config.toml
d_model = 576
d_mlp = 1920
vocab_size = 8192
init_std_down = 0.00231
decay_fraction = 0.431
Each number is 50 + 10 x the weight over the matrix's rms, rounded and kept within 0 to 99. Layers, rows and columns count from 0.

# layer 3 MLP down (transposed), 1920x576, rms 0.0437, rows 224-260, columns 64-127
62 60 42 54 52 56 46 41 59 45 47 42 47 56 50 54 54 43 44 33 41 50 54 44 57 42 55 34 40 71 55 59 64 47 52 34 57 60 35 66 46 61 54 52 42 42 35 40 57 58 63 53 50 38 38 45 71 41 60 57 61 46 63 41
51 58 65 58 47 45 53 52 56 50 49 51 18 42 39 71 44 56 33 49 66 57 41 49 65 42 43 57 50 41 53 36 52 43 53 62 57 47 59 47 53 53 31 61 67 54 37 51 45 49 46 44 55 69 37 48 57 56 50 51 42 53 43 49
61 55 56 34 50 33 57 52 53 52 34 62 41 39 72 56 53 29 66 44 34 49 55 57 41 59 49 42 60 53 35 48 49 67 58 29 54 68 36 44 46 48 58 41 48 45 51 49 56 48 39 53 56 45 62 47 52 50 55 40 42 33 50 61
50 63 48 45 47 65 49 34 38 59 38 50 38 59 40 32 47 43 60 57 40 53 49 39 44 47 61 63 40 51 46 50 62 39 38 52 43 68 64 55 50 31 53 51 50 56 53 57 40 41 53 55 42 52 49 43 44 52 52 41 49 72 36 41
53 36 65 49 61 59 40 66 73 45 49 49 75 46 57 65 52 61 65 41 59 49 55 61 45 64 57 44 45 48 43 50 47 66 57 53 59 49 43 51 50 59 63 73 66 53 48 58 37 54 57 29 36 42 45 38 52 58 41 49 31 47 62 44
56 60 44 48 59 38 23 39 49 44 41 58 69 50 52 56 33 32 32 53 52 47 50 54 56 52 46 48 36 61 43 43 61 26 45 49 57 64 49 44 50 44 45 55 52 49 63 24 45 42 42 63 45 60 53 41 39 50 64 38 65 45 49 58
60 49 54 34 62 38 34 45 34 42 51 58 59 50 37 52 41 35 43 60 56 46 56 56 45 62 67 72 65 55 55 48 43 51 50 55 42 65 67 48 49 43 62 63 58 56 41 53 42 44 48 68 41 65 45 35 40 34 63 60 40 45 51 54
55 38 52 46 53 64 38 49 45 64 45 52 68 65 52 48 57 62 67 57 50 57 59 48 34 59 60 42 29 56 44 54 67 67 50 44 46 61 46 66 59 35 56 48 53 52 51 55 40 49 60 68 58 34 47 59 63 71 48 42 74 47 42 64
40 40 50 44 50 53 57 40 50 66 35 55 56 58 41 33 58 52 38 50 43 50 38 61 52 56 54 41 49 36 36 68 53 41 41 33 51 32 54 46 66 41 50 38 63 44 40 47 58 57 52 68 46 43 71 49 55 48 57 69 45 63 61 50
37 62 52 45 33 46 55 54 49 41 53 59 43 59 50 53 39 53 62 50 63 46 36 57 57 43 54 43 58 51 52 44 49 49 42 66 46 37 43 56 52 41 52 24 56 60 60 62 67 48 59 59 41 50 47 34 66 57 57 46 54 51 35 49
34 62 59 60 37 38 53 39 58 40 54 54 56 52 57 50 49 48 65 50 40 64 61 47 39 62 43 77 48 53 49 51 40 50 59 41 27 43 38 53 50 53 51 65 46 61 43 53 39 51 46 53 39 46 51 48 43 37 51 59 42 50 51 58
47 42 62 52 47 52 51 52 42 54 44 38 55 44 61 51 55 45 31 49 69 68 56 54 31 59 63 47 53 42 55 46 48 52 53 46 58 54 28 46 58 52 57 45 51 45 45 55 52 53 50 62 47 52 46 43 44 31 55 69 54 57 44 39
37 48 48 41 54 45 57 54 45 53 40 47 51 45 49 48 49 43 34 47 64 52 35 36 57 60 30 70 56 43 43 33 58 39 47 49 50 49 44 43 70 59 52 48 32 36 43 66 63 36 47 49 45 38 43 32 52 52 42 61 58 51 55 48
71 40 49 38 68 62 42 55 44 58 46 46 40 55 53 49 70 45 37 63 62 59 48 47 53 55 48 61 48 50 48 44 34 52 57 40 50 57 32 67 51 54 58 51 63 54 57 62 39 52 27 54 55 54 60 55 28 28 46 70 45 50 57 49
51 57 66 51 44 49 54 58 38 61 35 52 54 51 35 48 50 51 52 43 46 73 40 64 70 62 66 53 67 60 48 45 31 67 34 56 41 72 56 44 67 59 40 43 34 37 48 57 50 54 56 59 54 37 46 39 40 64 53 61 61 40 62 60
41 50 43 55 60 43 53 41 41 62 28 41 46 39 35 55 29 60 36 41 46 47 38 49 46 68 73 61 54 47 43 52 63 35 58 58 46 35 47 44 27 68 56 48 54 25 47 46 44 55 53 57 32 43 66 55 51 47 45 59 34 44 60 55
43 65 62 50 47 37 57 36 60 56 49 50 50 51 38 76 52 40 60 48 45 43 46 48 34 50 72 49 50 43 65 53 50 57 51 44 50 48 56 62 48 45 38 49 66 67 31 34 57 45 53 40 60 50 43 57 49 52 39 57 65 59 59 46
68 39 27 59 68 49 62 48 44 47 57 53 46 50 50 45 69 56 38 43 47 33 45 64 52 55 53 42 69 56 33 44 66 36 61 46 21 53 64 53 56 38 45 51 53 40 56 50 53 56 70 47 54 48 60 79 49 36 64 48 56 58 52 66
58 47 40 52 44 54 40 41 57 58 48 46 49 62 50 38 52 42 44 38 30 54 54 39 65 27 42 47 52 47 53 39 50 51 33 52 49 62 57 66 46 33 54 39 54 47 53 51 40 54 49 20 67 39 61 48 50 53 57 58 52 32 45 36
48 40 42 57 51 65 30 53 40 56 34 35 49 47 63 40 55 61 58 49 55 41 46 41 51 54 47 76 56 68 63 47 57 32 44 52 57 52 52 41 53 43 54 50 56 44 44 60 50 58 58 67 55 62 51 71 57 49 34 63 46 44 46 49
70 70 52 31 54 51 59 61 33 42 55 44 39 49 42 51 37 37 41 51 41 58 56 57 61 34 57 59 55 53 57 40 39 37 39 66 50 56 40 48 50 56 60 53 62 60 42 47 59 43 54 51 45 48 53 39 28 51 50 56 47 59 51 66
54 64 52 63 41 60 58 30 49 66 42 48 62 55 48 50 43 44 31 56 45 52 44 48 43 51 46 83 71 56 51 49 49 47 63 23 30 50 57 36 57 54 59 40 49 43 47 51 53 59 71 64 57 57 56 34 48 53 59 52 47 45 54 46
58 54 45 48 58 43 54 58 45 38 47 49 43 64 42 26 42 43 51 40 60 48 43 55 61 55 53 56 57 45 49 43 26 39 47 54 43 48 42 45 63 51 62 63 63 45 69 49 43 50 51 41 57 64 57 34 53 52 67 35 57 52 68 53
47 51 41 47 41 45 67 57 56 54 47 52 37 38 51 63 57 73 57 47 59 64 58 32 49 42 51 58 43 42 51 42 40 47 33 50 47 54 36 56 61 38 56 43 46 41 41 55 58 50 53 65 46 48 45 47 47 50 59 65 36 35 36 63
55 71 40 52 52 60 58 39 59 46 55 37 32 57 30 36 55 62 48 71 55 63 59 62 41 44 32 39 46 52 41 69 30 60 42 70 54 60 55 41 44 36 58 52 59 64 62 48 62 46 43 67 48 50 49 57 60 51 49 43 41 68 35 56
48 58 33 57 55 45 50 56 52 37 40 48 49 44 36 47 66 50 54 53 52 51 47 46 55 51 52 55 61 54 55 45 41 34 36 61 40 55 61 48 56 44 52 38 53 50 48 65 51 59 45 48 48 44 65 49 45 42 43 51 72 36 52 49
33 40 49 59 53 39 46 42 40 45 38 49 46 49 46 74 71 50 44 55 46 59 60 43 28 49 50 56 62 50 56 44 63 60 50 55 61 63 33 75 71 46 57 52 33 50 63 33 47 45 45 48 47 55 54 57 38 38 53 56 29 51 30 47
61 48 57 55 41 48 65 42 39 51 57 50 43 47 49 38 50 48 45 64 51 60 49 55 58 45 49 53 60 33 50 49 45 37 65 45 58 63 50 58 53 37 54 56 43 41 43 39 56 58 61 49 54 53 50 42 56 42 36 50 65 27 56 41
40 61 45 39 33 53 47 52 50 63 56 58 46 51 44 53 69 60 52 47 48 53 66 64 49 55 23 56 61 24 47 49 48 45 50 47 43 34 23 35 53 53 42 34 64 56 49 62 43 52 52 54 36 45 51 57 48 62 40 57 45 52 57 58
48 41 42 58 61 43 51 61 50 43 54 54 52 54 47 62 54 47 51 41 61 44 31 55 47 52 47 53 55 27 55 42 62 59 32 61 57 65 62 46 34 36 53 57 46 53 49 31 48 35 37 44 53 26 70 50 43 63 45 48 42 34 50 48
45 35 50 59 50 54 63 63 61 56 64 46 22 56 52 55 40 44 41 67 62 51 42 45 41 49 62 46 48 59 51 45 39 41 53 46 59 58 55 51 58 57 34 47 35 47 54 45 44 54 44 53 33 54 61 47 40 44 45 50 52 49 24 64
58 48 40 56 44 42 49 65 60 52 54 43 67 52 56 63 58 52 69 51 61 43 52 54 48 31 53 56 37 50 61 51 42 50 53 51 56 61 46 55 53 67 49 53 58 36 55 60 38 53 26 45 41 60 58 70 46 57 41 69 34 28 83 60
50 60 50 59 53 45 53 51 51 45 38 25 54 57 53 51 49 46 40 39 57 46 54 47 50 47 22 61 46 61 57 51 57 37 70 56 74 72 52 57 46 54 41 59 31 56 39 48 70 42 47 43 50 55 28 43 54 41 59 50 57 38 47 51
55 55 65 60 31 39 69 50 44 38 59 53 48 56 69 48 52 55 55 50 62 38 36 36 44 48 41 57 48 41 57 34 54 45 52 54 51 55 43 66 49 50 53 51 47 38 45 50 43 40 65 54 38 33 55 67 61 42 62 40 43 55 38 40
51 32 35 54 53 38 57 42 47 62 42 57 65 60 62 51 57 59 62 53 64 46 54 49 51 42 30 42 43 65 56 37 56 47 67 36 41 51 52 66 61 59 38 36 49 37 48 42 60 53 45 47 55 76 58 46 44 52 66 41 53 50 54 56
54 61 43 47 37 66 46 63 36 47 61 55 70 54 64 47 49 47 48 43 45 49 54 53 66 29 54 57 50 39 37 29 46 55 54 46 56 48 59 44 34 61 46 30 54 59 54 56 54 43 61 46 36 51 63 32 40 41 43 44 55 52 68 62
56 50 60 51 61 50 61 68 61 48 59 44 58 47 48 49 51 32 68 39 40 53 58 44 34 24 59 41 66 45 54 30 53 52 44 59 43 41 55 61 55 44 50 36 37 54 57 47 53 49 43 33 49 32 44 70 52 59 79 48 38 58 62 28
# layer 3 MLP gate, 1920x576, rms 0.045, rows 225-260, columns 64-127
34 63 54 59 48 49 47 45 35 40 30 35 50 45 46 55 45 56 64 43 54 68 50 37 39 45 29 43 53 47 65 61 58 35 48 37 35 40 51 43 50 60 56 57 46 55 49 51 58 70 48 44 43 42 47 34 52 42 48 54 42 48 66 57
58 54 59 62 49 39 37 54 57 57 71 48 61 37 57 38 62 33 38 61 40 66 54 57 42 44 59 32 25 46 41 47 59 41 61 39 43 50 50 62 57 48 45 53 50 53 60 53 44 38 42 44 58 60 52 68 50 28 58 49 45 64 51 47
57 52 50 53 53 56 48 21 52 48 52 44 64 53 62 43 63 45 57 43 44 51 42 46 58 39 62 52 40 68 49 48 42 50 38 46 41 66 51 73 62 41 61 66 45 59 45 51 46 44 56 46 53 58 48 57 56 57 56 48 57 55 53 62
52 70 52 56 56 52 65 50 41 45 61 53 37 31 49 47 61 40 47 61 48 55 33 58 24 64 45 72 55 51 37 35 47 41 59 43 45 61 53 61 42 45 49 68 34 35 47 52 40 57 58 58 26 63 39 45 61 57 39 36 40 49 50 45
62 44 44 43 39 45 47 56 62 54 57 57 59 51 58 69 63 52 51 42 32 53 40 58 66 47 54 36 56 44 53 42 57 55 65 42 59 38 48 41 45 42 42 46 67 43 48 60 47 45 50 42 61 45 58 40 54 57 28 68 56 46 58 42
67 59 55 37 61 55 60 40 54 52 44 60 48 48 40 44 38 53 44 37 66 34 53 62 40 53 65 44 45 49 44 27 56 51 61 54 63 45 36 31 50 46 57 75 35 47 48 60 63 46 45 49 58 44 42 55 47 66 54 64 54 46 43 43
52 57 51 74 69 42 52 41 41 47 67 41 59 66 49 51 66 65 38 46 62 58 47 35 44 54 65 48 45 56 49 48 37 53 68 44 54 52 51 49 56 53 60 56 55 70 46 46 40 46 69 55 55 42 55 56 65 62 51 37 45 49 59 54
53 67 56 42 48 40 52 54 52 47 37 67 61 61 61 42 31 33 42 47 59 38 43 59 38 70 46 60 27 62 39 58 68 41 47 54 52 57 59 58 43 61 46 56 52 47 57 30 55 41 51 32 74 34 42 47 44 51 45 48 56 39 47 39
52 51 53 64 50 55 55 43 64 40 50 41 37 39 61 42 48 67 45 52 66 42 46 50 37 20 47 57 51 57 61 44 51 80 19 36 44 42 41 63 37 39 53 61 58 46 61 61 55 48 42 43 52 39 53 34 47 53 48 59 45 54 50 40
60 52 51 59 41 43 61 59 51 51 51 60 37 40 59 64 46 42 65 55 48 32 59 39 44 35 75 52 35 50 51 52 59 60 54 59 55 40 42 53 39 43 63 60 48 42 62 54 42 28 60 51 40 30 55 48 40 43 67 61 37 64 46 58
46 53 43 49 52 50 40 47 52 47 45 41 38 56 35 45 55 64 68 54 56 61 31 47 47 57 56 47 58 55 43 38 65 56 47 33 62 31 43 53 58 45 35 71 65 50 50 49 34 68 56 52 58 40 45 42 54 58 34 52 35 56 51 54
48 44 45 48 44 52 43 40 42 66 37 57 75 61 56 43 54 38 56 44 50 44 62 45 48 54 40 54 49 51 41 30 56 38 55 53 37 59 36 35 62 56 57 56 43 53 58 61 56 41 56 53 58 49 48 35 37 50 52 52 45 51 54 70
68 53 57 47 41 22 46 57 55 42 54 54 40 37 52 59 60 50 66 53 54 66 49 51 40 43 64 52 59 27 68 46 38 39 71 52 56 41 44 38 41 57 62 62 41 42 41 44 34 79 50 19 51 49 50 62 52 47 53 64 53 26 54 61
34 47 33 38 62 56 44 53 45 64 50 49 62 51 67 41 53 42 50 72 42 46 47 51 48 44 52 27 40 56 30 43 35 69 61 60 65 67 45 28 57 65 47 36 48 41 33 61 40 46 69 61 54 40 36 74 48 41 49 70 53 50 44 58
54 54 36 40 52 60 44 49 66 44 55 64 43 49 48 53 60 58 55 57 59 60 42 49 47 63 48 56 15 51 56 56 51 56 60 59 47 42 43 43 57 37 42 75 48 58 45 53 44 45 43 45 54 49 42 55 53 47 51 56 46 43 44 48
44 68 57 58 50 47 58 38 49 43 54 52 57 43 51 45 41 35 65 57 43 63 44 37 53 43 48 38 64 45 51 46 40 56 51 40 42 47 52 42 46 47 56 58 55 42 56 36 44 47 67 58 56 43 47 69 57 42 43 44 61 49 44 50
42 44 33 50 45 56 54 42 37 49 42 46 40 56 80 46 51 30 46 40 52 38 55 60 51 44 62 32 41 47 36 67 35 47 61 53 56 65 57 63 44 34 55 48 52 55 56 47 46 55 60 55 53 57 46 60 43 49 57 56 63 67 66 58
42 58 41 48 49 44 45 52 45 53 55 62 43 50 55 44 46 48 42 51 46 43 44 44 44 35 58 47 39 56 61 54 42 53 47 54 51 60 62 42 43 60 64 31 56 54 43 42 50 72 70 52 61 44 66 60 50 46 70 66 57 37 60 48
49 56 59 47 39 51 56 50 52 38 58 59 60 60 28 54 51 54 74 35 54 49 48 50 62 55 64 29 54 60 40 48 49 59 49 51 51 57 49 50 42 60 41 63 55 50 56 42 50 49 32 39 32 62 42 62 50 59 47 54 58 57 64 52
54 77 63 69 50 59 45 51 51 61 56 59 55 71 53 55 55 58 53 38 39 45 36 46 38 48 58 51 40 30 52 43 37 57 50 44 54 48 54 48 52 44 42 55 43 66 34 36 74 77 48 52 60 48 48 49 61 40 45 61 47 26 55 61
45 41 38 62 33 64 46 29 59 61 32 46 40 54 40 55 54 55 60 45 42 34 55 65 45 61 59 70 55 57 31 64 45 55 43 43 46 44 57 58 58 50 49 52 40 34 46 53 45 49 45 52 56 34 45 50 69 69 61 40 42 46 42 38
45 50 48 19 47 43 45 61 48 33 50 31 52 57 41 32 59 47 47 44 49 45 65 48 59 40 34 59 71 33 39 37 51 37 46 53 42 54 22 38 46 52 54 57 52 64 49 69 32 64 37 59 46 43 49 58 43 49 44 38 32 59 40 49
55 61 45 50 68 26 45 47 59 63 45 39 49 48 40 48 59 48 43 42 49 42 64 52 29 46 50 60 54 49 49 52 42 54 53 51 41 45 40 42 45 48 43 56 58 57 53 39 34 46 49 49 56 41 56 38 25 58 35 67 62 63 54 51
41 44 47 44 48 55 45 52 78 46 51 43 42 51 45 60 47 66 45 57 58 78 58 53 44 38 40 47 35 39 53 54 30 53 56 58 58 52 68 60 45 48 51 49 72 52 48 48 70 48 53 54 51 50 59 76 48 50 56 46 33 54 48 71
40 51 59 59 44 56 37 34 70 55 58 62 43 62 39 46 67 61 68 42 46 65 47 54 58 59 33 63 57 45 65 53 43 50 50 42 56 49 37 31 60 49 43 80 60 67 59 62 55 51 47 30 51 61 69 60 47 39 73 43 42 47 53 38
48 59 36 46 52 71 35 60 36 52 44 48 44 45 47 53 56 73 49 37 58 35 47 47 49 53 57 54 59 62 57 66 32 48 53 49 50 45 56 49 51 31 58 71 56 47 45 54 57 46 45 52 51 46 49 37 31 47 50 67 62 51 64 51
50 49 42 54 61 30 46 42 62 35 51 54 57 51 49 42 62 38 48 54 62 51 52 52 51 48 60 43 36 52 51 46 41 52 43 64 56 35 71 58 43 57 55 57 51 42 45 48 54 46 52 47 35 52 54 33 29 61 58 48 53 52 52 57
74 36 52 39 44 26 53 41 68 56 64 50 42 36 64 35 59 48 74 50 52 68 65 57 52 31 54 47 60 43 57 52 41 42 51 58 44 46 56 71 39 52 55 52 68 59 51 55 43 38 35 62 47 44 51 39 41 46 44 60 60 49 45 53
57 41 54 57 42 59 57 70 53 53 58 47 57 55 51 52 51 55 53 42 59 38 59 50 36 62 58 44 27 51 40 42 45 46 21 62 71 54 60 60 40 43 42 45 45 45 43 29 51 60 48 32 60 41 64 34 74 50 63 46 38 44 58 44
76 56 32 33 52 57 65 38 52 49 48 65 46 51 59 51 57 41 68 50 56 52 67 47 31 66 47 60 58 58 60 27 40 52 72 63 40 46 53 40 44 47 67 54 39 44 52 50 54 52 60 37 53 46 55 50 50 34 53 55 44 45 56 57
57 35 51 58 49 49 28 44 54 65 52 42 55 59 50 39 32 53 64 41 40 51 52 59 57 53 49 66 56 43 54 62 62 81 69 63 38 35 58 61 50 50 54 62 64 52 50 43 37 51 44 32 56 69 44 51 50 52 70 50 31 46 52 56
38 42 45 46 33 46 43 55 67 42 59 48 60 48 74 36 66 60 62 43 60 70 46 61 56 41 59 58 47 61 47 44 54 55 42 44 41 41 69 42 64 30 50 50 46 45 59 61 52 54 38 40 48 62 60 48 52 44 60 36 34 34 52 41
62 57 54 61 30 34 48 72 48 51 69 41 46 32 43 60 61 46 51 49 48 52 53 52 52 54 48 44 50 52 42 69 67 44 52 50 38 43 62 51 55 51 60 46 37 55 43 49 55 39 48 57 66 62 52 46 43 44 58 65 53 56 50 49
40 41 38 53 61 47 45 55 64 56 38 44 43 62 40 62 58 52 60 42 49 58 48 46 46 55 66 29 33 54 55 44 54 67 51 61 60 45 32 54 52 51 51 52 51 49 70 58 45 53 62 49 53 55 43 42 56 57 43 41 51 50 68 43
51 46 39 36 51 59 53 58 51 37 55 51 68 53 52 53 57 41 62 49 46 40 67 34 52 45 42 60 48 39 31 22 38 38 62 55 64 53 40 38 51 40 35 58 58 50 61 56 48 39 50 35 52 43 65 36 61 34 40 57 43 24 46 67
56 67 38 51 54 43 39 38 42 61 68 41 59 47 45 39 59 56 42 62 50 46 42 37 45 36 39 42 71 50 40 49 40 39 55 54 35 53 50 63 41 51 30 44 51 58 39 62 59 47 56 58 66 53 52 61 54 47 48 52 57 43 45 50
# layer 3 MLP up, 1920x576, rms 0.0448, rows 225-260, columns 64-127
49 57 41 38 47 62 57 53 61 42 60 58 54 60 43 51 63 59 53 59 48 50 43 43 34 38 45 42 54 50 46 59 40 47 72 50 48 50 48 41 65 49 39 37 43 62 31 55 54 46 46 39 52 60 62 57 48 63 40 39 59 53 61 59
43 48 26 45 36 33 48 38 53 31 46 45 48 36 53 27 35 34 35 52 46 47 51 53 39 76 56 59 46 47 49 63 48 50 60 32 61 30 54 51 30 64 43 42 42 55 45 58 50 53 32 52 64 47 54 41 39 46 64 50 44 50 37 67
59 55 33 49 53 42 50 55 63 44 63 46 27 53 52 63 43 59 54 45 35 64 49 61 42 56 46 53 46 43 60 59 41 51 68 73 47 61 44 46 42 46 39 52 66 45 37 59 55 55 48 47 60 55 61 52 72 64 47 58 50 54 43 35
62 45 46 40 64 43 38 54 44 65 69 46 59 44 58 61 52 53 67 68 37 63 33 59 46 57 38 48 33 45 51 47 47 56 70 60 53 53 42 44 55 58 48 56 68 64 67 57 41 30 47 45 57 44 53 60 49 43 40 43 49 37 60 44
65 56 64 43 52 52 44 40 42 37 14 42 64 48 39 50 48 52 59 54 36 44 48 54 66 43 61 53 42 61 70 46 49 56 66 48 54 54 40 49 49 40 56 41 39 40 53 38 57 68 47 64 41 39 41 42 62 51 51 46 59 76 48 53
51 59 44 55 55 56 57 57 39 49 58 38 52 69 50 55 33 54 57 50 33 48 43 44 60 49 33 48 52 33 47 44 68 51 47 63 58 43 56 58 41 55 48 41 55 49 67 56 49 65 58 63 47 38 55 17 39 52 53 64 55 61 37 47
45 63 34 49 43 51 60 56 46 48 67 64 77 33 38 55 47 36 47 58 48 36 51 59 41 39 53 35 62 61 51 46 26 33 56 53 49 36 52 45 47 49 58 59 54 49 65 48 44 51 34 45 58 75 50 57 38 62 38 52 31 53 47 42
60 42 64 56 54 60 44 64 59 39 48 49 47 50 55 62 54 50 36 46 35 41 46 64 54 41 57 74 46 58 40 45 18 54 43 59 46 62 38 43 50 60 46 48 40 60 46 56 46 55 39 46 26 58 49 39 56 51 60 58 39 59 35 51
28 58 51 63 44 42 30 70 56 55 47 53 55 59 51 63 61 56 63 44 45 46 51 46 40 46 60 63 59 58 49 40 44 46 31 42 69 68 41 52 35 38 38 35 37 61 30 56 36 53 62 49 59 56 50 37 49 54 34 62 33 41 52 45
55 57 30 54 47 49 43 59 47 38 52 47 45 59 64 53 47 42 57 22 42 30 39 37 53 28 47 41 70 74 50 55 47 54 32 66 65 44 55 47 43 42 53 62 51 35 32 62 59 43 71 49 61 55 32 39 47 45 52 63 60 50 55 44
45 36 76 39 69 40 56 66 44 44 40 52 42 39 56 44 46 45 59 62 67 59 51 36 62 52 52 40 77 60 41 56 34 67 42 66 45 64 46 50 56 47 49 53 51 47 42 40 54 56 65 66 56 51 55 51 47 60 62 41 46 50 61 38
52 60 58 54 56 32 54 36 55 46 70 58 53 50 37 52 47 62 52 55 29 54 65 53 48 44 60 49 41 50 60 57 43 44 45 66 72 35 63 59 33 49 54 34 47 60 53 49 57 63 38 54 62 46 62 57 61 38 50 44 32 35 47 44
64 36 60 49 46 43 33 36 60 55 61 49 54 61 46 49 55 51 37 52 48 34 54 60 45 57 49 57 48 54 62 52 35 48 42 50 68 51 45 53 35 44 40 68 57 61 39 48 54 47 46 67 39 31 37 48 56 38 53 53 54 56 40 48
70 26 46 62 65 46 37 72 73 47 54 49 41 45 61 67 41 57 54 46 48 49 48 54 57 47 42 60 41 46 62 62 39 54 38 65 48 50 63 58 44 58 66 31 55 51 52 44 37 45 48 34 57 57 53 59 64 52 46 83 52 66 52 45
56 62 28 44 56 39 51 56 38 43 55 62 73 58 47 48 67 43 43 62 52 42 51 49 46 45 62 48 38 48 45 61 27 34 52 57 48 65 68 55 62 51 47 58 68 58 52 62 47 43 43 62 40 40 46 43 52 48 61 55 39 28 50 49
57 33 65 40 46 44 21 53 44 65 65 46 41 53 61 62 41 43 52 67 51 44 41 64 38 48 53 45 40 42 43 28 63 57 44 49 52 45 56 52 45 30 41 52 52 74 38 45 48 61 59 55 46 42 43 47 50 31 32 65 46 49 50 47
46 48 60 50 51 31 57 28 44 46 37 35 64 51 38 41 39 60 45 43 72 33 53 28 37 50 69 44 40 41 46 62 59 55 38 54 60 57 44 49 46 55 71 67 45 71 47 49 45 49 52 41 59 47 56 62 47 38 47 49 38 51 62 38
34 61 38 55 51 47 40 43 48 61 45 57 47 56 46 37 43 54 44 39 48 33 50 60 42 51 41 66 40 41 50 44 68 43 45 18 49 44 46 55 39 71 62 34 51 55 32 67 48 41 39 64 42 33 43 41 41 53 46 57 50 40 44 65
74 51 44 51 66 48 31 56 36 53 52 48 55 57 63 38 39 37 60 55 37 42 47 60 48 61 33 54 38 55 60 37 56 75 64 63 58 38 50 61 50 49 46 64 45 36 52 52 44 63 36 48 63 62 59 47 54 38 55 58 44 49 48 57
53 38 48 53 33 25 45 50 52 46 54 36 58 51 31 52 44 47 52 74 41 66 56 56 63 55 53 47 50 49 72 32 56 41 34 57 44 43 32 45 46 43 50 43 34 48 45 43 61 37 41 27 55 62 44 50 42 50 53 49 52 73 49 58
55 44 46 43 42 57 41 49 75 59 60 46 49 68 46 57 46 30 58 35 50 52 27 68 32 44 68 60 47 44 55 60 67 52 50 48 49 50 38 62 50 59 65 40 64 55 42 56 43 39 59 60 47 45 44 46 31 58 63 57 54 46 32 47
54 41 50 47 41 47 45 33 59 55 68 50 34 37 34 43 61 50 53 33 50 50 46 46 51 45 49 58 63 43 40 58 47 56 53 61 49 61 57 64 49 50 39 51 46 54 43 72 49 41 45 71 36 29 27 36 50 70 33 46 43 30 43 48
56 46 60 56 62 43 68 53 42 56 30 51 54 70 50 41 36 56 58 30 54 53 51 43 58 51 42 42 57 61 56 53 49 47 47 42 42 50 50 33 44 43 47 47 59 60 39 56 63 59 67 65 47 64 67 64 25 60 59 55 49 54 42 56
64 44 37 56 38 57 36 45 52 60 43 56 23 41 44 35 47 42 57 46 50 32 66 44 51 67 36 35 51 38 42 47 55 66 38 82 38 49 53 52 63 34 50 66 55 56 54 36 48 53 43 61 72 63 24 65 41 40 57 55 44 66 33 59
57 54 41 72 71 60 48 47 49 35 68 54 42 41 45 60 50 45 51 64 46 50 46 41 57 49 45 42 46 63 30 53 61 56 59 51 48 49 46 61 50 61 47 55 65 54 38 62 36 61 47 59 62 52 57 52 52 36 32 48 56 45 39 28
56 50 38 43 35 53 40 41 44 65 59 52 59 51 52 58 50 39 43 44 48 56 45 63 51 56 57 47 50 70 61 42 60 57 46 63 46 45 64 32 49 36 49 38 56 51 60 61 51 64 69 60 42 49 38 60 47 62 48 52 68 67 35 42
52 43 42 55 36 56 60 38 67 65 50 57 40 53 48 43 61 52 56 59 38 71 36 72 62 81 46 63 49 52 63 62 50 32 57 50 44 51 44 56 64 33 47 48 34 35 53 36 46 42 48 49 40 67 56 36 47 41 54 57 69 42 56 61
43 57 31 54 72 53 46 51 37 52 51 51 45 66 46 60 44 56 53 34 51 47 48 55 43 69 69 67 61 42 59 53 62 33 63 53 41 30 50 56 58 58 53 17 57 61 40 53 55 50 60 65 60 71 65 63 65 53 58 50 58 72 60 44
65 51 44 49 54 44 49 53 49 64 62 42 46 54 48 48 59 26 47 53 41 44 46 63 51 56 38 50 32 43 49 42 67 57 49 61 31 54 43 56 70 39 48 34 65 49 33 51 43 49 61 50 44 42 59 50 51 68 49 81 37 38 50 38
37 44 33 44 55 67 44 55 49 61 52 42 60 59 48 29 49 53 56 58 51 55 40 34 54 36 56 44 45 49 63 49 40 66 57 57 56 43 50 66 61 55 39 21 36 43 45 53 55 57 53 59 27 62 43 61 37 48 49 65 66 60 52 50
62 54 60 47 63 55 45 54 44 44 48 54 62 45 41 60 41 60 41 64 54 37 51 56 62 50 36 53 56 38 66 50 28 34 48 45 63 55 45 54 49 53 49 31 53 49 68 54 50 49 50 44 27 52 44 57 18 47 50 57 56 48 47 52
48 59 54 52 61 44 43 45 59 65 61 36 52 33 55 63 61 64 44 51 77 43 36 59 55 42 42 65 61 56 50 34 55 53 53 49 61 46 49 53 44 46 51 46 16 55 44 41 46 46 52 57 56 55 57 28 38 74 47 66 40 46 48 45
50 58 28 52 46 50 53 58 55 33 66 46 65 34 57 58 54 54 62 29 63 45 62 42 54 55 63 42 52 54 56 50 53 43 50 56 54 73 34 68 39 48 48 60 54 56 36 36 55 44 41 59 50 59 70 50 42 52 52 37 57 48 36 51
61 61 58 41 47 52 28 54 56 55 55 40 31 52 42 37 53 39 55 33 47 57 53 43 39 58 57 77 36 43 43 47 36 56 36 74 35 50 49 39 45 44 52 37 40 39 38 39 71 52 56 55 64 59 32 42 59 38 38 53 56 51 36 51
50 46 37 32 56 49 63 64 57 23 37 42 64 50 58 75 68 63 60 46 54 27 66 61 58 40 68 52 61 65 40 13 35 53 55 74 79 63 49 43 54 54 43 60 69 52 67 70 59 47 18 33 48 36 77 30 45 25 64 51 29 40 46 49
65 54 50 52 46 53 45 60 43 54 38 56 42 39 61 44 59 66 41 44 49 48 55 38 54 49 56 69 50 41 51 57 45 62 53 49 58 65 54 61 47 51 59 61 43 56 54 45 57 70 79 40 55 44 43 56 51 61 41 61 50 54 55 68